Each number is 128 + 24 x the weight over its row's rms, rounded and kept within 0 to 255. Layers, rows and columns count from 0. Numbers have three digits each. The size before them is the row's rms in percent of the matrix's.

# q: layer 11 attention query, 128x160, rms 0.0375, rows 0-85, columns 0-39
# k: layer 11 attention key, 128x160, rms 0.0373, rows 0-85, columns 0-39
# v: layer 11 attention value, 128x160, rms 0.0373, rows 0-63, columns 0-39
# o: layer 11 attention output (transposed), 128x160, rms 0.046, rows 0-63, columns 0-39
q0 139:129127134111112116111158120131093164109129125099142113187157137139088099098187085143162120098133167138166121097136111115
k0 051:127122143151134129134113144112108116129129100168112160124121178124078095135159108147092135137121131132107111119122143156
q1 137:152116129107092110090172118143084127119143136130133092150164120153090137146173112123162123088128161124176131098125124124
k1 055:166140123127142094109141124104105107136132111142112124112110142167091094161119125144112129122146118183150125137125119117
q2 095:137162163072140114140072124111129108108121147132130134103116124148113122120121160088118132129080149113102130158153102146
k2 072:186113128114154111118181118153156142135173128149146145108095088127121163151156131121135107117106116172143142128145132124
q3 148:140151134115086116126174144120095107108159136142129121151151148146122160132142142111144176180109113138114129099136136099
k3 057:162134143137146130130119119091101154164151066155124100102110136107135147168164103124170112105097123142108140147148134142
q4 099:146111113118147116112126113151125111113131156165140113113127126143084127145123150115146112111094147122102119057156126088
k4 069:143116112128129132120127115119154157139149130118136121039119138129151135160137157110117138122126149136165117098117148104
q5 124:167124133132097135108172125140137100128154127160101136077126131145154152155087142117103167108129092098120155120118143124
k5 086:126150157130129129120190156106107117169117093144117059117110125109168151151146111095173123091101127126163155164168160149
q6 094:134090121113129120114164126163112138152082143115125167121086128116134093112106135111134157088113119114138132121139150098
k6 077:131107087141093102116154166152109110132099138162103117110171088105168123087108164118164136117114116128120140116132117159
q7 094:140135114088134126097134109109111128132145105155137117111151159114069116163152081097135120116128127112128122119162115155
k7 083:137151164132138139117132106119120123115156110142116092135156154123154134146134139099083114138123123160124122160126165147
q8 144:133124123170134149110114125120134102167174118136102119098127117128167179165084153153102155125166097125128148159110138150
k8 056:107145107102150135118160163112152122103123127122107130174101108156126146163074168147155156163124168170128130121061137122
q9 091:135166129144166149132133143132107128129105109150140088152126078178165140112117133143114103116125124126143126114143115106
k9 071:111130124130158144173144145112115112148092112157135110128117127130112069149143104167143125118141109087147106098136143133
q10 097:162149098140165159153132143137123117144104112144165152098112111126129105135106147106126134111109148132114110119162129080
k10 083:194129142136100119128143138178105131161167110156141115108106106115120106118147170162115147097119119111149084142138129110
q11 134:146141116166125142131121126122148083144152121163102143070112120124163164161072154120103167148137083118100145142132145139
k11 066:150139158103129118104157144115123109134123120148152070110086114133137133143132128110182138102140122116150142178149119183
q12 110:129099116133144112102147122135082141140136086117129100117140119104110122149164092169142099049154129122138129117119143156
k12 066:087139131112115129124088131120111102124109138187148095133145114090104144129125111143133108125119120141088121126122141169
q13 096:155137118162108124114164141130127122139171153142102123089157130121127129117146122151161115144154128160156119097097152127
k13 089:108129122155120115156095141098121139131146143124112116155158138150106135112162102152145092134149135143138086104129122078
q14 094:187128116152138126132150146124131169142147121144125096110186068131114159131113192170152131139137126147130125113128143073
k14 081:150130128172131114154152160111165114147141115056136112125145143133115137145127128162122132126162118137161120110127100116
q15 144:129139133168145134148076154117154111117155127165138130066098111125148156150087162113104125146140090125092126158140137136
k15 069:149114168124117113113102108153132109131177123090142105133141162124125115096108136116099134126146098116146128162126075148
q16 087:115154140115108141100100092124148080122160107127109108120151122125130165130160125124106100117147145143124133174118122166
k16 061:141156158082175162135111113103145106138111128152149165172079145149117143178149106110124101145116123166098130103145134120
q17 131:144129133158124149105115131120117076159183125156122104079147115148155186174099166145100151147159101135113144149132120135
k17 051:153139160089125146121151139103138123165151105086120126115109149161154115155120147097135138117088114150151124161105125120
q18 090:159152103129160123073170114146072093136181099171130068121134099145115137123163078134139123106150149158165132098128110132
k18 087:123138150167135123141136127155103126118137143127132091136152137115109109170170138116158093129155111127122111080120125146
q19 144:114125130162168138142105131118160103166122115129100155095100126110191146139084157145099147149145089144092133158128133138
k19 064:084123095135132167131139150144136120114097177163154093110138100082148174092160123091119129106136113103093135114104137180
q20 090:144111108126145137105132143173073091124128102176153119092077122138130148113170141137139131124118184111127100113123121138
k20 080:117104129140135132137126133170110110128147106176166106162100132132127093114191147172118153129161175111136082109095093107
q21 097:119122121110128122104129134140103074136128112150158120109105114135078124146175113114147125092109170149122114077148111122
k21 069:124148083097113087131099084140127143108135127194138090105126125113120103134130146120090131115161116180114098108087134116
q22 111:115146136129143113175114142106176142117096111136124171112111142129141106120114159128110128153111099119081118141136140133
k22 069:107135118134120174115118182130157125139124122122136119116092090121127203139127103124128149138125182092116129137107116169
q23 121:129135121104122123107152123126084151110140095108146104181158138129083104104184084137146114084123151124145125103129121137
k23 054:116124167155084144130074108133134143110140137153165097151161150102154105099128115127120104133108106115112117156164131141
q24 102:072121153117137132194106141122174120133120144091124148162103160116134104127128121137117146161135095142116127177117174143
k24 075:114115150124120129128117127123146128089138077161115122179143118146114157090098131120160105110136151083089122146137134139
q25 130:147112129102106117090142113156108150100107130130148107139127122150076096123177083113146110067104148136166124114136137131
k25 057:096121119172137124173139130119112157131096155154126144117182157105152084071149111117114099086103113134096118110120167096
q26 086:127128111142127145118106094110120143108085115128124167094085112132108149102140090093132151123080135117110129129147108145
k26 078:170132121095113109111176129152127115162097132148127122115100130141151112179104165139148147144110122144175141131109155143
q27 090:065143129162095126159070117166097125106119148106145111152133136124121127106118173128115126137134133133094118104097149141
k27 082:104114136111135162163089128123164123121088149098150139094108138133117134104081131117109130174116126149114098118104122102
q28 105:123121117157154149145107124125136131161112136132108171107105123099167112117093123135126149158133119153112132138137143105
k28 054:133116134089094125110117137159154127132157121158136113129098095138146128118105161119140150121116111122137134122136103137
q29 149:130133120161138157134071134125160113129150124158129123071096108117142158148073160114091121137142095111111137175117142153
k29 075:134115153159134135124075108148158119099142164133134111136153133114160150075098143083107133133159117121133128119142081115
q30 123:117111140148164114133146140129131128154102129086108156157136135137148096112176096172166151111139138185115119109159114096
k30 054:116089118172148123129128131129077138093123114182103145115136109109097102084147118132144108119148137068089122103141163162
q31 083:121125143127144123162133135124128146156083129108119188102106147122178096125107138125102137151112113107119133110118125126
k31 053:110142117089100116126135148147127124145150100155095122104098074093152148152109106146148148105100156109092144131118118161
q32 100:111133130132124112133166119135111126139124109145113108111130139126095109141131139190108131122116150138149055120131120166
k32 106:116132134130128125146112120135119118118142129138135117133122132134111104110135135145120105128135137132129255106123119095
q33 138:135137117175133143136096140131163095139150120155100139077098112125169171163078157127099150137136075130105137161131154142
k33 067:151103110132142142121118136159119107138138176129137108096117093145116119074133141122123125121160095126174133155123078135
q34 086:148139131105140148111137140107154049107150076164107120082121156120131142160151103101148140056108109085059132175166148145
k34 071:142133131114151135108155130130112087113124090200124120169095121165105120147181084122174105119110145146119127155140163121
q35 143:120144142125140118174110151111160116108119126157142144099103138119142137118098170095109114174098093117072116128132131118
k35 077:118118124089093189118102143111150135132134117114156141130141111092145168129122106100104124137090126110118130089141122170
q36 137:150132153134091123127144141118141101102149171171136131111132142164104160118132146087133157180117106142106127108145130100
k36 061:108132128135137116130163124160143148096116140076144115152144119141137149133110160113136158109124122137169134136111110082
q37 080:113093107129107126113159088168123108123145158139113141118151148126120134104127124122115111110150126114142130077098137089
k37 076:083134118106128141131087165115141139104096159079125124108134149120146128128155155091125123138114116104097118087117105160
q38 078:130121152124126124096131149104135115105126114132130115100107167114140153125152120135158140126134129157102141151104115160
k38 063:114125112150145125109131088112129140113132133150120128153143106146152146139142095089141153161133126137106150136176136123
q39 087:115079095122106134138125119137151149110088147114147183119100111135126127099099154170131166159094139137123126090118122085
k39 095:122106104124083125113123153139153165132108154104149152080133117128152169110136172119133200095118116124132150141121104133
q40 072:138144137123153127107155128143075103151149117155121077123152116136140146121184131121117092090151141123149128125107132149
k40 070:099152134129173119166127137117107098118126103160134108179121120134116102165159104150129077134143128112117097090138147115
q41 083:145137174095109100095159152157082098135142112133132102150108112121155098174131150128148112081116156109160153117128150163
k41 080:073111109143136152146159098129114071154123127123116107174146133090138119128117096148128100158156112130118130092121119135
q42 135:113125148091168127175076151101140148137098124123171132099120119117150098118113164117097074148123142106102116135124093133
k42 067:145138121154120098166126122127149113147166131113116143132126133135134110086117142156064131128166128120112119101103097140
q43 114:126122128115136150157101128129142113155126133128130136088110122116168140149062168123088146150131104107106140147110146132
k43 056:109120109096103127144167181139143169145103126106121123158106088108125173156158113118179117113058155128126144114109109150
q44 108:137113126106127143126082115143130115122132153150165101073116128128109101123098142099099077101120145089132129139114104136
k44 067:149112140168120130148149151121140138144118159133114133116118126152128091060144125127111117108123123117142122127115110129
q45 142:125132139181130139112075134141162126132164132118136109108116098156128147135113126137103120104166122151146134174135128147
k45 061:104141124127129124141120124123124104114148103175134150171141133120136127138070170126125146145131128130078127040123155130
q46 146:131129126119107115100179119138094142137122131097104139179160140133115118118168098152160164121132151149159131091137124106
k46 064:160127157094127124117133129129129111169159093129141112116086139158119105178136119130131116093123099152158135158158101122
q47 117:106141116138156142125134097101147098149125118127088153168124150121157127114102101145132149181132122171127133127131123136
k47 061:102112153100100143109108099147157142078135149119139146131130129129155120128115139075124158136142141083097124140140120169
q48 097:132087143124103120086132121133150159116143129120110122158141126137115155117132120170135144152137127139129143117119106149
k48 084:090124135149124129125133117094152148148102155074137144157147163117187166122129104117163150117129134156159192122109103124
q49 144:127140122166141136146092144123165101130145115156115143079093115120162161153082163116097144152124075130088131159140150139
k49 060:105105100109145160118096090134084116120129160195154113115124092104115155099170131126123118117156072099079134107159131181
q50 127:142116135088111113092152112127087099138137143153130099127155129134129143158155132110137094105122167107161129091114097140
k50 065:162137141111131116090144114126118100127125118091131127110140169151159071129104126126097134160169109189175129152138114092
q51 086:073134136130102132147125114130093136127122109131147112135115126128103065105137124134149103090116144135160255117125107084
k51 094:158127128129131127138101129135131122123153132137145124137116128130123114129131140117128117125141136130130255117125134098
q52 126:112114142112119125105155123139097157121133129099138109185162141132096117106185103143150092112142165142167119109107106132
k52 063:106123134139119145132064115147125145119124130108116152166170166116129123118103129120074132144101140150120112123119122092
q53 145:136126123093099114109172111137087147121119132104125116182165138139096107120167090134162126102120175133173129096122120117
k53 072:094135143161139126135117126139156158092124162071118148166138138161123152138125172114122141157122171130162115139103125061
q54 126:130127102080108115144165126120118157106086111127129144142126140124106107131135116118147138120071115076129131103105171137
k54 073:103120108126107143134138161112127139126097115137121098125125084100120168154151105165168121127093142105142132148135148148
q55 118:157126115079116139110164126125090102111161101155136085128177138125079141161164135125151123104101149109132124112128128121
k55 066:169131150151147105133127094113126141123150128101125118113133161174084118148169116137135090111122145151157110183142110091
q56 091:103103151164130113136129133161110148120116160122117135142099123145141136085156159142125110098152102114126121119114147100
k56 072:137114107122155126130123160125142098155093116186138121107136100130137115116102137126147118125129134105123125108129134071
q57 098:182138125094172105111133113129134112132139143147112127105152105116108142154132149091142115098089150133127122100132150112
k57 088:219118121111126108133134147127117112146172129159136127063117119121124123146156141148134092115145142185137096101164160105
q58 099:109145101124119152145092102104102124111077141127142132121129086125116128078095135101161108133057158134121110079140144122
k58 082:137098103104106148161106118135118133106084131138144126073108136171104117157142149148083135146120090127140093086141128143
q59 145:131139146143137126160085149115172109105143136164153124081104125137133145131098169101103095152118100117090120153127127135
k59 063:128133137091114171129099132124121136144125093100136163158135148110125162150099138121112138151093150131124122088120123153
q60 104:152104102152123106102164118139163107107195124171126096114138134122120148143137130175155139131167117139103128099116156085
k60 084:146125135187149130126093113100167118116160116115140080133137154150098182097145124106147135111186138159121121122123080071
q61 074:096114111110115127110112066115152148122128151139120139107119114128148142094083112086131122118115106118117172103110115102
k61 072:168119122112155131127156134117145144146104140111103137100132118113156161151110140081122137126108073103137161140139147165
q62 132:122111126095125118114137104132113167130102137091135111171148130131094098108156096144148104090138177117178128130115128133
k62 073:098139106171152114130123156122143133112091165133098152137130121153117127138109131163140166168123169119131126105112141092
q63 134:126131134111123102116152131124110159116113127090138126192153138142097097099181085138155115099129169142155119105140109116
k63 047:126116121121099132105094080153108105086111131136123171129153138091118070097074161163101145161153093143121119120141140142
v0 086:159166131128143132091120150128134077142139104121102120116147129144111143144141123113119123116099132095102133125137135169
o0 090:127093106150099152138148155149135165103135138090150121164127134126140117104116071130160137158148115141112118128124132110
v1 087:144123155114118144199132131136128120139127181144143107131113133129151114182126160105124145148165128086139126107128108089
o1 094:125101091129099125125128109125114138143125110158128129076154139117093104132157107152135137122095149200153112097129113133
v2 076:114114124133077120106135099121147102101143181135147137133151091150132115173096091137157120127107121189145132102113167121
o2 081:082139152141168148140106112116079127116117122127145127102101127137132149098135141051100138105099134088123128133131071140
v3 088:140158111178138087133134151171118110095136099119104147134121145106105112096124083155150114159114118156165131111159176103
o3 090:142141177103139163121120125102163130154145112082149135145113155089150100152101146101117140127099103093100101160131119145
v4 087:109131130107176158115140122110135126122138124078137142162128120163128122140136133135121139056125136130106128116148134155
o4 086:088087068155113102149104130158120149122115116123141130129129097135121151094137131173148114211170108144121106113127102115
v5 082:121123123102130159089129151125135132127125124125099104166129118135105112117107116138121108085112157169114127159139095138
o5 087:086117117142160089128115128182112114118142122110164124124090120124156196137147152121161140127127130122107111127167139134
v6 077:149122144140136065119116117139131161112104132113153127128113103155128119114121132156127112154142129147119130124114122118
o6 080:163163143130115151089131125091118141113128113159093107145133156152163151127105118127140138082127102148129112131100126140
v7 096:121162129088131135078086129108139113119113118140105136109143111114123128108121076149113111104101147129106132159144150187
o7 101:079111141146133121105122159163132121143124138098168129204087137153161145130126129120114122147140145103113151125127119142
v8 086:109116079181136110067142116118130139112139071129145122097137115120090128101115133156172122116125115170091130134121142135
o8 090:138150163117138157147156164107128129117093143109109135146104095140163137103116112131121134148167120082123111152120141143
v9 070:102142128075139126099099163135106147123083133109094128141137134144133132105157095142112089099110156151118124149122063139
o9 072:116129133156144098127136138132146126112158092121153096145097133130121135153134160160143149144135107091089254137150141113
v10 084:120165140134142123129118106151124109076124156140133160121083100068142100123141132124176124158134114099112128154144171121
o10 086:136053139104115145084113100110127140155148091095167112100168167127125170128132091149108114109124145138117156147148126154
v11 094:125127146125108112105150147085123143180121142101148119120150104128132138144138171142158138113092152125098133142105121202
o11 095:115103123146132149098157107126108102093138162168115111146129134156126135086134089067117128136167147132128129112104137078
v12 090:156164116136116129137143135174148069142149127133173160126130128124138118125137119102153153133121114084127134083156095124
o12 099:164117110168099133181088158092144155143161130106099130100147125130072136135139109122101117122104110136142130158121137131
v13 081:120149174131112134195079117155127145161113136128105149104103112135144132128145130108109119172135099115196125139150135103
o13 087:141135138108143114160151081104146109095136131098114147147185168122126104157106126126111127116133088130109134104116162148
v14 091:131106118101095130104106096097147118084150121112118150103140119139108141126096059154144122110103116150132130114129180148
o14 098:064151124134167145142122126153086115122100133124160146142092122157179121110100162113110123140147114130110097117143081118
v15 084:130121157095075135164134151087128155165121118096143100128137143117137117150150118101127120156121138146122129156145074154
o15 090:126140155138147108139118116146131051119128116166120130108091127121125120131107148119100140114139138150132098106118157108
v16 075:125109151174150143168138068125115130114076167084128116136111094135133126146139142146138126127157139135122123132072130106
o16 076:159118093089096122081119091113087178127142108180108083071145132165116147110108146127159137132104095144121211142121091105
v17 095:121146122092101124078119146130141135102128127094134138099148128113119142085109150121130118070109135145055127127132127116
o17 098:159152149130167121128162135133108092134136120151151117151086089123125108132131127145122103121151123106187125119139111152
v18 085:110160108131144193093149153153101121113148091134124123133124171117078129095148096141179130094145142127130131125151093113
o18 093:182108135152090136133101179126188129157113151113151143141140114111115129135124147142109143178110145145126131141127175141
v19 097:127139151142115111180103151111118161115091148188107152159099125133167119109128131160122137172140120087178126127117154113
o19 099:174113139123164135094115088132145134127145137128131141173158162158109125164120151115108106109111122104122118134119123149
v20 087:125139106152108183084152165092110153162146098174105107115172129123130112159137097132172117132124141201138131172121133136
o20 091:143084160135151142135125149157170087094111175119157167150117116103148164124134125094117160141128171097100135122113164117
v21 086:142141105150168126170136113164120179108139124088164129128140134143135129114120174128131140100141109146099122117108105101
o21 089:129122080117096125104121134092140117146146088156074088091136080130107134155146102166148120133120107167138147124141127130
v22 079:098146110152078131090118108155132167088124141143114129111102154103119119091107112177192145146124132115146124163120125087
o22 079:161126173100183151091154146106124069155111092139155133110118120128166136137119173127111135099116159121087170118159151145
v23 085:142132131119193093182145144180111157137135140098141149151127133158144145117135159107113131136165101132147125133125111112
o23 089:138134101108081140119124089077126121125178091169099083101162115099101101170121138161155131139120125176123153133147146114
v24 094:103097156094124104124137092106150157100122110072145139106118114090138114106149103131136110141101132184095126177123136162
o24 100:061138125141154107114116071149117098131140098106132133106143136104174192104100123102129119116162109112107130140131128117
v25 090:098121147084122121124118127096144134125094148075117170128127120114156133132125155143127126075105122119118124105120144138
o25 094:131100085152180107143149071167108139101164133151149112133162127136100135103137098146127080151178089103126135110146094112
v26 087:139156131129162166138103109124107149132112119147117121148122122196129126134147152136119140109131130150144125132128092110
o26 089:150076108125109129096153156135143129118125108151121105143153133147140163141127123159139153132125099125114156106124148125
v27 076:142143138130108087097130181131153142132150180131142121136144140161133131101130184090133142122120129077093127143126101122
o27 077:153126108133103147102175126115116095112155093136111100116166091095141145136146079179183137094131150189152112087128157114
v28 083:128140139154135129161113147131123076155114171147142154167108120154170119136126131117108132121125121090148128108140106089
o28 087:170122125120134110145110122136137145110174140150119101129148123140060111162133136127103105100101124099147126121119134154
v29 069:131120131156132156188121121114132113118146150112124116157154098158147109179112130133121165127102123156185128131119135115
o29 073:082103075111158104136098120149102131098128137132136147107105107161130140132114166082106127148119124117096123096130086103
v30 062:125138126154162110114121161169094118126131186122083155206129119166131138122132169096133113102179133094112125104134127094
o30 066:148130096115094126106110122100145129109153110140149081118136119130102123142139128201156130149101117154143181129164143122
v31 078:125110116164106122128177099141139117110135105065159105121109137101117118107117185159123152113106139159100128123104111085
o31 085:123171103102156109098116132114116152157097110142102148082125120134138138102099148059138128142121091112162093131126103132
v32 089:142105114158122141151147080135123113167156104137153095090124116113143145104138169105130169158156130178091129175055128167
o32 094:127140099128094150120121142111130154151103127145081154085104118133115117125119121119116131136113162135138128147119135090
v33 083:142155112145173122114127140138103164099111095123148113154145140172119134102129150138104109108127123168145127114137093077
o33 084:145119135115118119111153166117144130123116092144112110167112099136143127160112136177157155136149093113132094125127141184
v34 084:133129100121118141099156160098119126100126117105149085142134123111099126167129120139154100127092140155097130120156126119
o34 087:143110158105110148103137183124110112138111123159157127085074145120132110093139115104120137110139138128148135123119116120
v35 072:132116143104173087145109136124120134134077141139142121138104103151141138116149158114112102142188127077091128128156123137
o35 075:159153120131079146118154092121120131128144108140109093151148166119114123145137075190160126112139124179157104117115153161
v36 081:086104109166122146158168071159123157108133099143135145116108128094109117132131111144178147144161114142151123123126141105
o36 083:104113122122137122153107123098137137138093129107097155058160127116159160106110152130114142166122135150098179159137125117
v37 085:132127116157069173151126101129152150124192116131106126105148121116118112160104103127150149137092127167173131120110126126
o37 089:087101127124168111162131152121130107126082145123142166104121097134172137107117175103099144138125135112100113125128106097
v38 087:104101123142143079096131127127139142105112100116116153143138127134100124112111087171114102123092121124131126091142156098
o38 093:098175163115150110152144131129120134113131138106124126146121117115162125119122152094131113098144094050122152164133095157
v39 081:150132114149103150155135093172147104092187124166096121157117121140088118161111100142129160174123120137168130099124148106
o39 085:109095120130114137144114157132125152145082147107150164076137141109177136111110166078122147117092120129117130144137098096
v40 099:133108083145165169126158100142117131081130087119136135120143127148100144088104081141142123096138136165126127127141112091
o40 099:112176114116109128128103165100131129178104105144114115127113069140147118139105183144125150165115140125143127167141141169
v41 087:126097119140120125170188125142103119137156127137156115151133144091116118177136126111140138156153125138155130098133125104
o41 093:127126148118108133152082127102128127140122143154110146051131121111102104118126145092111138120087159145136114161131127113
v42 078:141147134170109148100122152118132137122107123119140112098120147097121125122136160158162127111090139068098127140116085064
o42 083:200105105112130140092168170138145139102126141152126125127162109169128139122116090127137123102150130135137136099120157150
v43 076:122109167121157130169121106087116175162120131123147123137151105136168122174143160099074144111110130129130126131136125141
o43 078:096120093122119090161131119157156123111112164160068132127125125133105157130167098127114107094158126109142145105086104132
v44 093:142106121197192133170114074146121098129139169151150133139118101152165116177102131116089135132160112107165127122131167109
o44 096:078140136066089118137107137093126144142092132128093108130148103141112103136150127149122125120104168136140116111098112170
v45 083:134119148138105086150123113131104151112140172143125116142148108146133153128148203089109175129150128108099130071098136140
o45 084:178096100146086166121168102113143163130109136144089112107159151116127121112166070166151142102120112170176138123098106101
v46 097:149124135076140093079129136122149129111131132117134129103117091122113139124108171134116105123108119126072130136096161140
o46 099:110119105139105148079158124131079163112124109144162101160148134154157140105118082106171110108143102123157116135141100135
v47 086:129166140146169153127113136115119119142117129164127131139132104140136098137130100163166118134109136128160132162158130167
o47 089:093089134122103132111107152129155124122140143099141119175133145147129168151135138115101142149125146119086156125099138143
v48 086:115109140145145111184136094128136111126122147108147145121120149099143119159141141122140157133139107095151126100119143137
o48 089:069111081154120113145110101127144176132121125109094143099170124128115136105130097152121116177144109168113128124106092115
v49 089:132126169171106115145133135127129178177125122118155105114132152104163112108133201124097150155098146113124124170092085136
o49 093:149142137119155097111143116115153101126145112137069130127120110128114161142161103099129126092127130116121118130110158124
v50 083:132117098124161121098126079140152137125152067113154150093115150090106138128111092160121090140119115104147123154121148107
o50 083:109161159117135117151100166107087090113128120135135131163107085143173082121120128144123107132152132147088084140146130166
v51 084:144128098157148091151135159135098106145133156153114119145128109099167122154118124118133121160137122119172129155139189155
o51 092:108117178078125159115138122097134124129122139148161125139085143107085045155136144126108124104124181083110122107126113121
v52 079:170149129129103124138137112173163084134116146147148143094131108115152130151113175104116125145114128082120128119122108086
o52 081:121136118145127111126118143075114150144153119102123119100172105155100144125146078088136125073103115132164158143135125162
v53 080:125140116123084122121113103148141116090160129116108127126148114132109122160096101132106152122098117174133130099114163124
o53 081:088111132123158119157126150134113147126079139123166164098088104125168109104113182101109130131129119095131173140127070090
v54 088:143148130103138145134086103117137109116103127132095142123121107155142140117140105155111109123120122167134126143085148136
o54 090:115122128134141118101140120143125149112132134137167118180135137150132107136089144115121117140143089075117172131135093112
v55 091:131156152150106109139096172140153133140130134110108130135096160152144106095130146137113152132089133130149124164140092099
o55 100:161140131122174107116165134161144060132184089140119114150127106108135133168128161152123122105140093105115096090134145132
v56 084:116098123118113103082121143112118155137105111149148118113137126128115151097122095131134091160132149130112126169123115144
o56 086:152191194113127140108143141114115065144141138153105108154080144139142110127139146126115134071124166111139162145133165139
v57 086:151152124169135174139127123139131143107143150171121137128128135121145111165104121150162138129138117108170124133122151060
o57 089:143076131081133140096144135127127095131131124141149127116176090118135123148140119133136127107106180149115102094141123169
v58 088:124129136078124147069125149071139095146097111097124131090115126110125131122137120119131109107109153118073132139116115194
o58 090:125137144162145114113129146157126145129140135130152100173112139162108151082128097127120110141155124084132114156136138111
v59 094:128127112144100087106173135121119113156151124160168103118149101102114114139137132112169141163149136139106138148132128205
o59 102:114120163138096177111100145094138131143109152119101136102095162119123155106118115083107150120103180141136123150096148094
v60 082:108099116115154124141116075111145089103121116106144152137126168134121126140128092154111143080110128072137124083175101131
o60 085:043160117140114087164118145146145156169114127102094112116131115143095124100135123129108107148146110107114168144121118145
v61 072:141125106149091182133143110105167123129126117090141125065132177079115108144094148151145159147133125076145126136119125092
o61 078:138143098113150127109133142129095115141107122154098146092145120163123156079123103109135130152125130184103088112138140129
v62 083:112145154148151175169136108122115171129118147153104129141118134107167119133156197110101163120143136123120123156098144132
o62 084:148053070139132109113131105141139150138132119117107152090178133140106166132158095156157121166137126139118163129122128109
v63 089:103115142144130158150158137081137111156106148122132148128131129118170096162139135121153137107134143098138132132140117179
o63 089:101111110142148103128073113139141120126159135118116124134149125157092186123151113144114122175137139146098085121111143121
q64 082:139133119145140094153142139135174146166148141121111167095130143135107081153177181138106092098151183147148118091067140143
k64 118:118124145134128116117128114123112138149161153126093133090162145100093104133128168138108126144136143159156110119077161150
q65 092:099119122145139173157095127133159139132092142090134131126111120122137128081118070172138139134074149161150104150106143137
k65 124:085125130135114127147103120129138157167099152086137139128137137128109127100143071169093121126088179154161101110116139201
q66 083:122104112115116136087166138123090117121125129175137107102105140148137136109149103160166145137154100130153124098094102095
k66 141:137093089120110135115141148156100116114113104216131120093090146161160123083144102144139104127151130127132122129150089070
q67 072:058121149172153096132129146094125097131162119094093131154139132109148162123118134145160183088148088123122130166144195142
k67 087:138126112133092130108113112139127110114130133186125120124116105119131167104097123109132103118150097126085148095126151138
q68 080:141126153127109151144166109127125186160128123117102140133156110122091097151113151107092118135128147165159122122088147152
k68 126:099174164130118109135140158137142145125140154102080125142164146105134090146127153086112145109088113122165120155152159160
q69 084:089092096131113142180103138156150131110119171111110129090129117107169147070135113158144134138148128103120136146093130110
k69 148:093095084156074125147106111138136165144100162121130137115142099152147136075147123152114122143119138165144126125093113125
q70 077:122091109140143144109123106121164156139129140135091137097143111116132184082096110120119141142169078116120143195114112132
k70 130:116134109131132140151098086140144176162118166144079130098142123134132157096103105101079135132118106145139150140128114126
q71 078:101132119165124174139130165109174159087127121151118144140148090148132110095102119170111161126140118141106126159136156119
k71 107:120135128164108149159107145129130127094096134099164104169130118132110137120113113141106098162108126131123117110153122106
q72 104:158139104111113124103162153118093130140089110126160110133124131133105067149108116155146120103125145134176106074135120125
k72 126:139115141128110127145171161133090099127129092142163130144084114143124057145134124134136102109132164141165072107148124119
q73 068:065145094129109097131123109160123087140144160146106130135093201115142149137107134102141148140129095096129139125102154155
k73 106:122172135132094133128123123125148144125122127114060133138152136084127141083120150093093098110127177128118144114091114179
q74 083:141131155098133145163132125135086100089147132150129099116112123163087141122153158088133114156102120118081126116162135103
k74 126:118137117125113122099089131153123115053142128156129122134142153116120172102162088109137134134125102085076133139146106123
q75 095:175134126121121115138176125110096144121124100166103080103141108104119116112141162132131119092159119112142138110125124104
k75 134:171142120112117112135146119125084132154172107170110100083132132132133116131140120126137118097119119129187134125146111084
q76 082:098125104148099174135095176135123130124078146145153179150096091155128151149084147155142127146116111179153118139126163092
k76 102:102076095131101135152095158160132142130089138103179134091094116135128121098119151185082142154140128135145107138129145070
q77 102:095108126182136121134105096119121122134123125126125139125130130143128140114172103123085130165120103138088122174114116139
k77 089:068115118145106122126095144138123139106130119121150131113135167134126093097136136175105132129135134123116249105107103117
q78 075:136104175148119119111119114123149141185160149089122145104129092131159154149140107163095156157122116140127108128081149169
k78 109:111124159132092124138108121128148147128147187099089131097182171169128132116147107133116127121103111163146122156120131164
q79 088:143151155098141104103118121143157100137173133145114121139135120119162167171102122147142155085169129128130093115110129136
k79 075:170128127114168130108153123095125108115146135141110144100137128152176164158133131118171153155136077123100061167133129110
q80 088:153141125149175134184112120123151152127100106107138152155106103088136095142071128119116107140120106112124132160149137128
k80 122:166127154135170159118133098077158115161131120099169116145105109114105123157092167146125157124124100092111137127150137154
q81 079:153121138108131140151098129151146153087126161132156108174139090136107145158127113124125149162092142133111114121172148128
k81 102:113143112118157111110106067120126138148139160079145177133160127122054142172135146141122124151112143094118122112108141147
q82 084:114167130169159131142106093131150158157172125108107098126158116104086146115091127108089124105144099151120133177150130139
k82 165:141177145140134121162113104107140148165153153086091112134185133098108145111096135075096118111139124145139137135127143141
q83 087:115118104147120108133107137100136149089135146126119156115168123140099151126130181173154164191126101147131135109124114078
k83 135:123100099162130126119093094107145131114119139134153134117114102144083173105121156136147125162158118116095132113105107028
q84 086:128111150090140123137146180139098113145140119137106116127116173119132107180170167126110122095119170125165132118097152147
k84 133:140128131094125099101205139140102104124142127165102146122095139112141104156159142122142143106114147163153133144091186136
q85 064:114120149142135138160140125159084108144120118096137133180112099103157151118133107152130149117111140132127117133093090126
k85 099:117109135150111139157155151149120138085124159117151126144167145153145114127164108125084131134105144100147115129150135170